{"n_layer": 22, "d_model": 448, "n_head": 7, "n_kv_head": 1, "head_dim": 64, "d_mlp": 1216, "vocab_size": 8192, "activation": "swiglu", "norm": "layernorm", "norm_place": "pre", "norm_eps": 1e-06, "positions": "rope", "rope_base": 24500.0, "rope_fraction": 1.0, "qk_norm": false, "attn_scale": 0.125, "bias": "none", "tie_embeddings": false, "parallel_block": false, "init": "uniform", "init_std_qkv": 0.0238, "init_std_o": 0.0, "init_std_up": 0.0238, "init_std_down": 0.0, "optimizer": "muon_variant", "lr": 0.0117, "weight_decay": 0.011, "lr_head": 0.00449, "grad_clip": 0.5, "warmup_steps": 200, "schedule": "wsd", "decay_fraction": 0.595, "decay_shape": "cos", "final_lr_fraction": 0.0, "batch_tokens": 65536, "seq_len": 1024, "doc_mask": true, "z_loss": 0.0001, "train_tokens": 552000000, "steps": 8423, "dataset": "wikipedia_en"}
Each number is 200 + 20 x the weight over its row's rms, rounded and kept within 0 to 999. Layers, rows and columns count from 0. The size before them is the row's rms in percent of the matrix's.

# layer 16 MLP gate, 1216x448, rms 0.123, rows 169-182, columns 224-447
100,224,182,222,203,203,208,165,210,240,189,214,219,172,180,205,184,208,202,189,202,188,216,209,219,186,198,181,204,208,176,218,208,207,203,232,190,192,228,201,184,235,228,193,203,196,219,205,155,192,155,257,182,219,202,189,216,221,193,208,153,188,190,189,203,161,228,212,173,215,179,185,184,217,214,229,193,217,185,197,211,218,166,179,215,186,217,158,214,191,178,182,226,232,212,216,225,172,192,162,177,195,192,149,197,181,207,193,230,214,196,207,221,205,214,184,189,214,167,191,214,204,203,193,186,177,235,218,237,216,214,210,180,203,220,179,238,223,182,193,229,182,177,247,185,188,204,165,236,212,184,205,192,195,187,188,185,189,213,224,178,178,200,200,207,213,214,200,208,212,195,182,210,206,195,205,182,216,194,196,199,202,177,169,190,188,157,230,200,223,163,188,193,166,199,200,205,192,198,236,175,211,213,253,183,179,180,214,219,238,165,233,199,207,168,197,192,263,209,209,190,172,172,189,200
101,197,184,200,170,201,184,193,179,206,207,176,208,161,194,168,195,205,215,177,202,211,225,209,224,203,227,231,237,188,226,184,222,211,211,189,200,162,202,155,186,180,224,206,213,214,172,207,221,197,165,177,187,148,219,238,210,206,190,209,210,243,192,174,183,174,195,220,205,203,221,184,179,199,210,178,195,202,229,183,205,186,175,220,179,185,178,215,216,205,190,202,218,185,185,228,234,207,221,163,193,212,254,183,207,199,168,160,196,221,182,185,194,190,220,187,191,194,212,209,176,168,191,196,194,180,234,213,203,193,182,202,232,256,230,204,202,189,184,184,209,192,188,208,223,184,155,183,213,207,196,201,175,207,210,211,209,217,223,224,207,188,202,189,249,209,165,198,197,198,188,186,215,178,185,203,243,202,192,239,185,192,240,240,194,184,202,189,187,183,231,209,182,209,188,155,204,202,203,175,209,189,185,212,198,183,197,193,224,171,206,215,205,205,208,237,205,176,165,207,220,197,223,203,158
099,215,206,193,232,175,181,190,227,197,200,210,216,172,213,177,187,201,256,215,201,192,171,213,224,235,225,173,230,192,218,214,221,178,199,230,177,159,219,195,223,173,196,182,194,228,260,206,180,193,215,238,187,192,190,227,205,184,240,199,151,211,182,201,226,183,204,191,221,193,183,226,242,250,178,212,199,203,197,168,204,212,192,175,218,194,211,202,211,195,196,176,185,173,192,212,215,197,183,233,211,192,206,196,199,232,209,215,217,183,224,222,230,210,189,183,224,220,214,198,231,207,216,199,214,179,207,185,234,221,217,219,223,206,200,166,181,205,199,222,200,218,207,223,186,180,213,162,229,198,177,202,235,211,199,197,186,173,194,207,164,211,213,204,225,238,203,200,187,219,227,230,204,190,212,189,205,202,213,210,200,235,205,183,178,207,202,181,194,185,235,215,196,232,162,194,218,205,220,221,209,244,194,242,183,247,213,188,208,219,192,202,200,186,208,174,216,208,238,212,185,192,198,195,192
101,183,170,172,225,159,214,204,187,196,202,169,204,182,192,167,216,245,206,216,169,182,209,176,210,189,222,151,236,175,200,190,185,172,208,239,195,202,197,180,185,177,233,198,225,233,213,208,206,189,187,219,170,199,202,158,212,211,211,206,183,173,190,209,202,201,152,214,167,196,214,200,187,167,215,173,182,237,201,214,180,212,216,183,232,242,222,197,229,172,212,197,195,201,190,215,175,188,193,198,177,149,198,162,208,211,194,205,210,203,195,206,205,199,232,177,244,185,215,190,182,184,217,217,221,209,187,186,200,216,216,193,204,154,197,225,182,208,185,228,197,215,174,227,180,193,188,182,211,214,168,186,204,189,210,172,198,192,180,218,212,191,212,180,203,218,178,174,202,174,214,217,182,155,239,212,217,200,203,187,200,199,197,202,204,169,231,170,209,164,158,200,215,203,213,188,214,178,197,197,207,212,186,210,190,203,168,217,223,239,195,213,212,216,197,216,191,251,193,224,185,173,224,193,172
101,201,179,191,210,205,232,194,198,219,185,206,226,222,191,209,224,193,213,187,219,181,175,170,210,153,237,194,218,205,187,200,200,195,168,213,220,198,188,190,196,190,206,188,204,205,225,204,196,184,178,225,166,198,193,242,186,218,262,207,242,193,200,160,190,206,222,235,208,187,207,206,144,220,226,234,187,208,226,218,156,197,189,176,155,170,200,238,164,216,192,191,171,191,208,203,190,185,201,204,188,194,190,208,202,176,180,201,230,210,167,178,233,213,197,206,205,200,181,185,219,165,196,257,195,157,210,155,208,190,231,155,187,200,229,188,224,192,211,194,180,180,196,248,171,217,168,202,189,205,218,220,227,186,174,212,198,226,230,203,204,200,216,205,195,201,206,184,184,167,215,198,222,188,176,197,169,205,170,204,182,222,244,185,229,139,203,215,185,208,191,154,204,211,219,202,188,185,222,201,204,184,219,187,150,196,232,189,201,189,180,175,188,197,180,207,169,215,205,219,179,198,219,209,193
101,191,189,208,222,158,166,231,200,202,194,202,222,198,170,185,185,185,196,202,207,234,225,169,228,159,204,197,212,194,200,205,200,247,206,215,184,213,206,205,169,187,190,187,232,265,182,231,206,201,203,225,229,228,172,196,197,193,201,201,197,216,200,204,181,171,209,218,183,173,214,204,178,216,225,225,205,194,226,209,202,179,195,206,189,215,223,189,209,180,200,196,213,224,199,190,216,204,218,206,208,221,207,208,202,197,199,202,191,214,167,228,194,207,192,225,191,215,234,200,207,217,214,229,233,164,210,167,231,178,193,189,171,188,198,236,196,229,215,196,205,185,193,179,222,193,173,197,202,194,208,216,202,203,223,198,224,199,193,204,179,207,216,168,161,208,193,188,190,207,196,217,138,196,224,214,232,203,183,224,240,193,216,191,188,203,199,206,209,229,234,173,189,175,215,221,206,199,215,194,189,191,159,177,202,148,182,198,219,214,192,208,212,197,147,197,193,184,218,233,196,208,170,179,183
107,210,170,223,191,239,171,148,167,188,179,189,203,250,219,204,229,202,203,208,232,204,190,211,188,203,208,227,175,182,212,240,212,210,210,189,187,211,176,188,195,196,205,192,226,211,185,195,212,182,217,193,242,168,180,219,222,222,214,205,185,190,203,221,224,183,191,212,250,207,242,183,196,212,179,202,154,227,222,255,202,205,213,200,145,198,184,186,210,211,172,193,201,211,197,231,180,210,154,199,208,189,170,196,216,177,224,200,220,172,188,170,211,215,183,193,186,202,187,176,202,210,203,197,206,220,211,213,200,206,230,191,186,170,209,197,213,178,214,190,248,218,228,214,196,236,187,171,237,192,200,230,181,201,188,177,172,233,174,186,177,169,232,201,172,201,239,204,202,223,170,196,210,212,201,231,191,218,202,198,193,218,205,216,191,232,215,227,161,174,195,197,234,208,163,211,210,224,201,230,202,197,161,193,226,174,209,180,220,229,210,222,207,199,211,194,181,196,223,199,202,199,154,191,186
096,182,213,182,203,207,214,204,177,174,210,192,212,188,237,227,193,225,221,163,221,213,175,209,210,207,212,225,197,205,192,188,179,172,231,211,186,203,227,205,208,200,142,252,177,213,187,234,214,215,216,214,204,207,175,209,186,189,154,197,235,208,179,201,199,176,179,204,233,214,189,206,188,182,198,211,223,187,196,193,177,257,203,167,207,215,200,203,233,206,197,197,194,197,203,209,179,199,200,212,217,190,172,195,203,196,205,174,199,187,214,180,229,154,172,157,225,180,198,192,209,188,241,226,201,183,193,231,192,210,190,171,210,203,188,224,198,161,183,214,207,212,227,185,204,190,221,236,226,194,186,165,177,209,209,170,181,206,185,208,203,202,179,224,226,179,210,231,197,174,216,173,175,193,198,215,206,252,215,207,201,191,169,217,193,218,168,225,196,164,182,221,240,234,206,239,202,181,202,197,226,201,205,170,201,215,239,211,189,204,227,217,197,203,187,195,185,201,194,211,145,190,205,190,181
097,218,194,239,216,184,232,210,196,194,206,214,173,172,217,179,202,216,199,202,196,215,217,207,167,216,173,219,208,217,169,180,205,185,195,198,225,194,203,201,183,189,217,201,197,172,223,200,201,213,181,187,230,227,192,181,232,201,211,221,229,205,192,190,187,188,183,211,216,192,176,247,190,222,223,177,209,212,253,234,209,182,240,200,225,209,238,177,229,194,180,202,175,194,181,215,169,216,183,215,184,186,196,202,200,209,168,198,226,169,214,211,227,175,211,205,194,216,156,183,214,195,198,189,207,221,192,203,199,237,212,198,216,178,188,194,223,184,180,164,207,180,207,199,157,207,167,195,187,200,179,226,205,178,192,219,204,204,209,157,209,199,201,206,170,177,195,208,195,211,177,217,211,215,220,199,192,223,161,188,202,165,195,199,175,188,210,186,183,194,200,169,180,212,190,184,197,191,210,215,223,153,216,210,187,192,203,196,170,235,220,189,211,219,196,225,220,159,151,160,194,189,239,212,203
102,191,181,205,167,216,207,199,197,210,190,196,192,200,209,183,200,201,254,203,232,198,148,219,205,232,192,214,212,171,205,193,180,166,190,173,220,224,167,206,203,208,226,221,210,205,201,195,232,203,177,259,205,209,187,174,251,195,225,233,195,207,202,186,203,200,210,220,203,188,211,228,183,205,205,193,209,210,213,223,210,221,187,192,193,216,176,247,197,180,208,185,211,211,186,221,201,159,194,217,194,179,184,204,207,184,186,236,181,189,194,194,169,255,189,147,182,206,228,218,216,203,212,194,186,211,189,210,198,191,196,195,213,202,208,206,207,189,216,217,234,223,188,256,257,184,213,221,196,172,244,222,185,206,203,187,188,171,180,240,198,195,216,216,224,172,221,193,194,198,207,195,190,212,165,178,208,199,195,177,222,258,227,195,155,219,210,176,166,190,201,178,179,189,204,190,199,245,186,223,207,187,203,207,176,188,208,194,197,213,204,192,172,201,214,195,173,158,185,167,204,208,204,236,230
103,194,196,235,240,182,219,267,183,203,172,202,218,197,214,172,212,205,220,213,209,194,217,180,181,179,187,208,201,178,224,218,215,212,215,224,192,179,190,237,186,195,212,196,186,213,195,173,193,226,174,179,246,195,227,204,201,228,181,166,189,169,199,238,190,201,193,242,194,187,205,197,214,173,218,211,212,207,205,217,204,183,194,218,198,224,210,168,208,208,203,189,181,222,166,210,205,180,208,152,198,202,161,210,196,219,225,206,187,186,187,198,220,205,179,144,211,204,218,224,173,228,200,194,195,233,155,238,228,212,183,174,239,213,174,183,209,202,165,243,184,211,205,228,217,191,191,230,219,177,198,177,217,194,191,208,190,191,161,211,172,221,192,219,223,195,248,178,190,206,207,204,182,216,220,190,227,165,179,229,200,196,213,217,214,200,217,191,227,195,217,191,224,205,247,199,188,175,189,203,179,216,198,177,202,210,231,214,174,225,203,181,204,146,191,178,182,198,201,214,188,191,189,199,217
107,191,201,195,236,213,211,215,249,204,225,182,153,163,167,187,207,142,183,201,197,236,210,184,213,225,172,177,178,226,193,194,191,214,223,188,194,188,173,187,230,180,206,202,176,188,201,240,198,199,194,188,198,214,228,175,193,210,174,183,216,187,221,209,177,228,220,162,222,170,180,240,185,211,192,191,195,179,215,237,220,176,190,200,177,200,162,204,205,191,180,176,216,237,225,168,226,219,190,189,190,207,212,186,207,187,194,187,213,193,191,197,196,174,183,216,218,180,240,211,173,181,213,175,221,201,209,188,204,229,220,205,171,182,222,212,201,174,189,204,229,189,200,209,227,192,219,181,202,210,185,197,197,215,201,163,211,156,221,211,208,181,191,202,219,205,240,203,239,193,171,250,203,221,170,158,177,238,193,191,165,214,191,199,201,220,186,179,233,206,206,255,192,187,186,189,213,204,175,217,223,157,213,228,223,175,193,245,207,171,208,180,203,208,226,169,231,210,189,195,198,196,209,189,208
102,175,196,186,193,208,188,185,181,207,177,201,199,195,177,201,184,210,207,214,189,189,183,186,171,194,166,200,188,199,188,181,189,208,219,218,211,190,217,214,197,179,214,191,204,214,186,185,199,238,150,217,175,223,233,209,233,206,195,187,193,228,205,221,183,182,202,189,159,206,172,189,183,213,185,214,206,210,214,231,179,199,173,222,233,210,197,174,191,188,177,159,211,178,222,187,189,227,188,213,203,214,192,210,183,177,185,164,211,209,238,250,225,179,215,245,190,208,228,239,226,210,181,197,169,220,221,183,194,189,191,206,182,217,186,174,157,204,190,190,205,171,204,158,195,196,214,246,185,157,190,205,195,220,225,222,239,182,203,215,191,217,198,217,208,202,245,208,202,165,203,164,190,181,209,214,196,227,193,157,200,172,238,183,214,239,184,187,173,204,216,234,221,198,171,188,222,222,184,217,178,202,236,192,225,203,220,205,175,204,187,169,209,199,195,211,247,203,239,166,218,233,180,195,208
097,187,217,185,213,200,209,183,184,194,241,175,209,201,177,234,196,190,165,210,190,227,214,185,193,175,193,179,184,214,189,194,183,178,217,215,212,223,199,212,214,190,205,212,165,215,228,191,192,167,145,198,216,178,269,204,230,218,233,203,199,171,200,195,202,185,201,208,217,169,200,154,169,192,236,166,220,188,211,221,198,200,221,207,213,182,176,185,221,184,199,220,201,213,226,213,196,196,170,216,176,224,207,196,202,206,196,205,184,197,207,193,205,259,198,172,212,186,226,170,216,202,187,222,205,205,213,185,187,206,203,222,159,175,214,224,229,185,198,190,232,191,198,208,204,197,174,227,200,193,198,188,189,194,200,206,184,208,208,159,195,206,188,211,211,167,188,183,185,194,197,186,209,236,189,165,232,218,232,200,212,210,218,229,198,203,211,212,218,190,146,186,172,203,227,237,200,189,221,222,195,181,219,191,200,201,184,246,162,212,178,186,219,194,169,199,200,229,191,186,195,217,220,177,197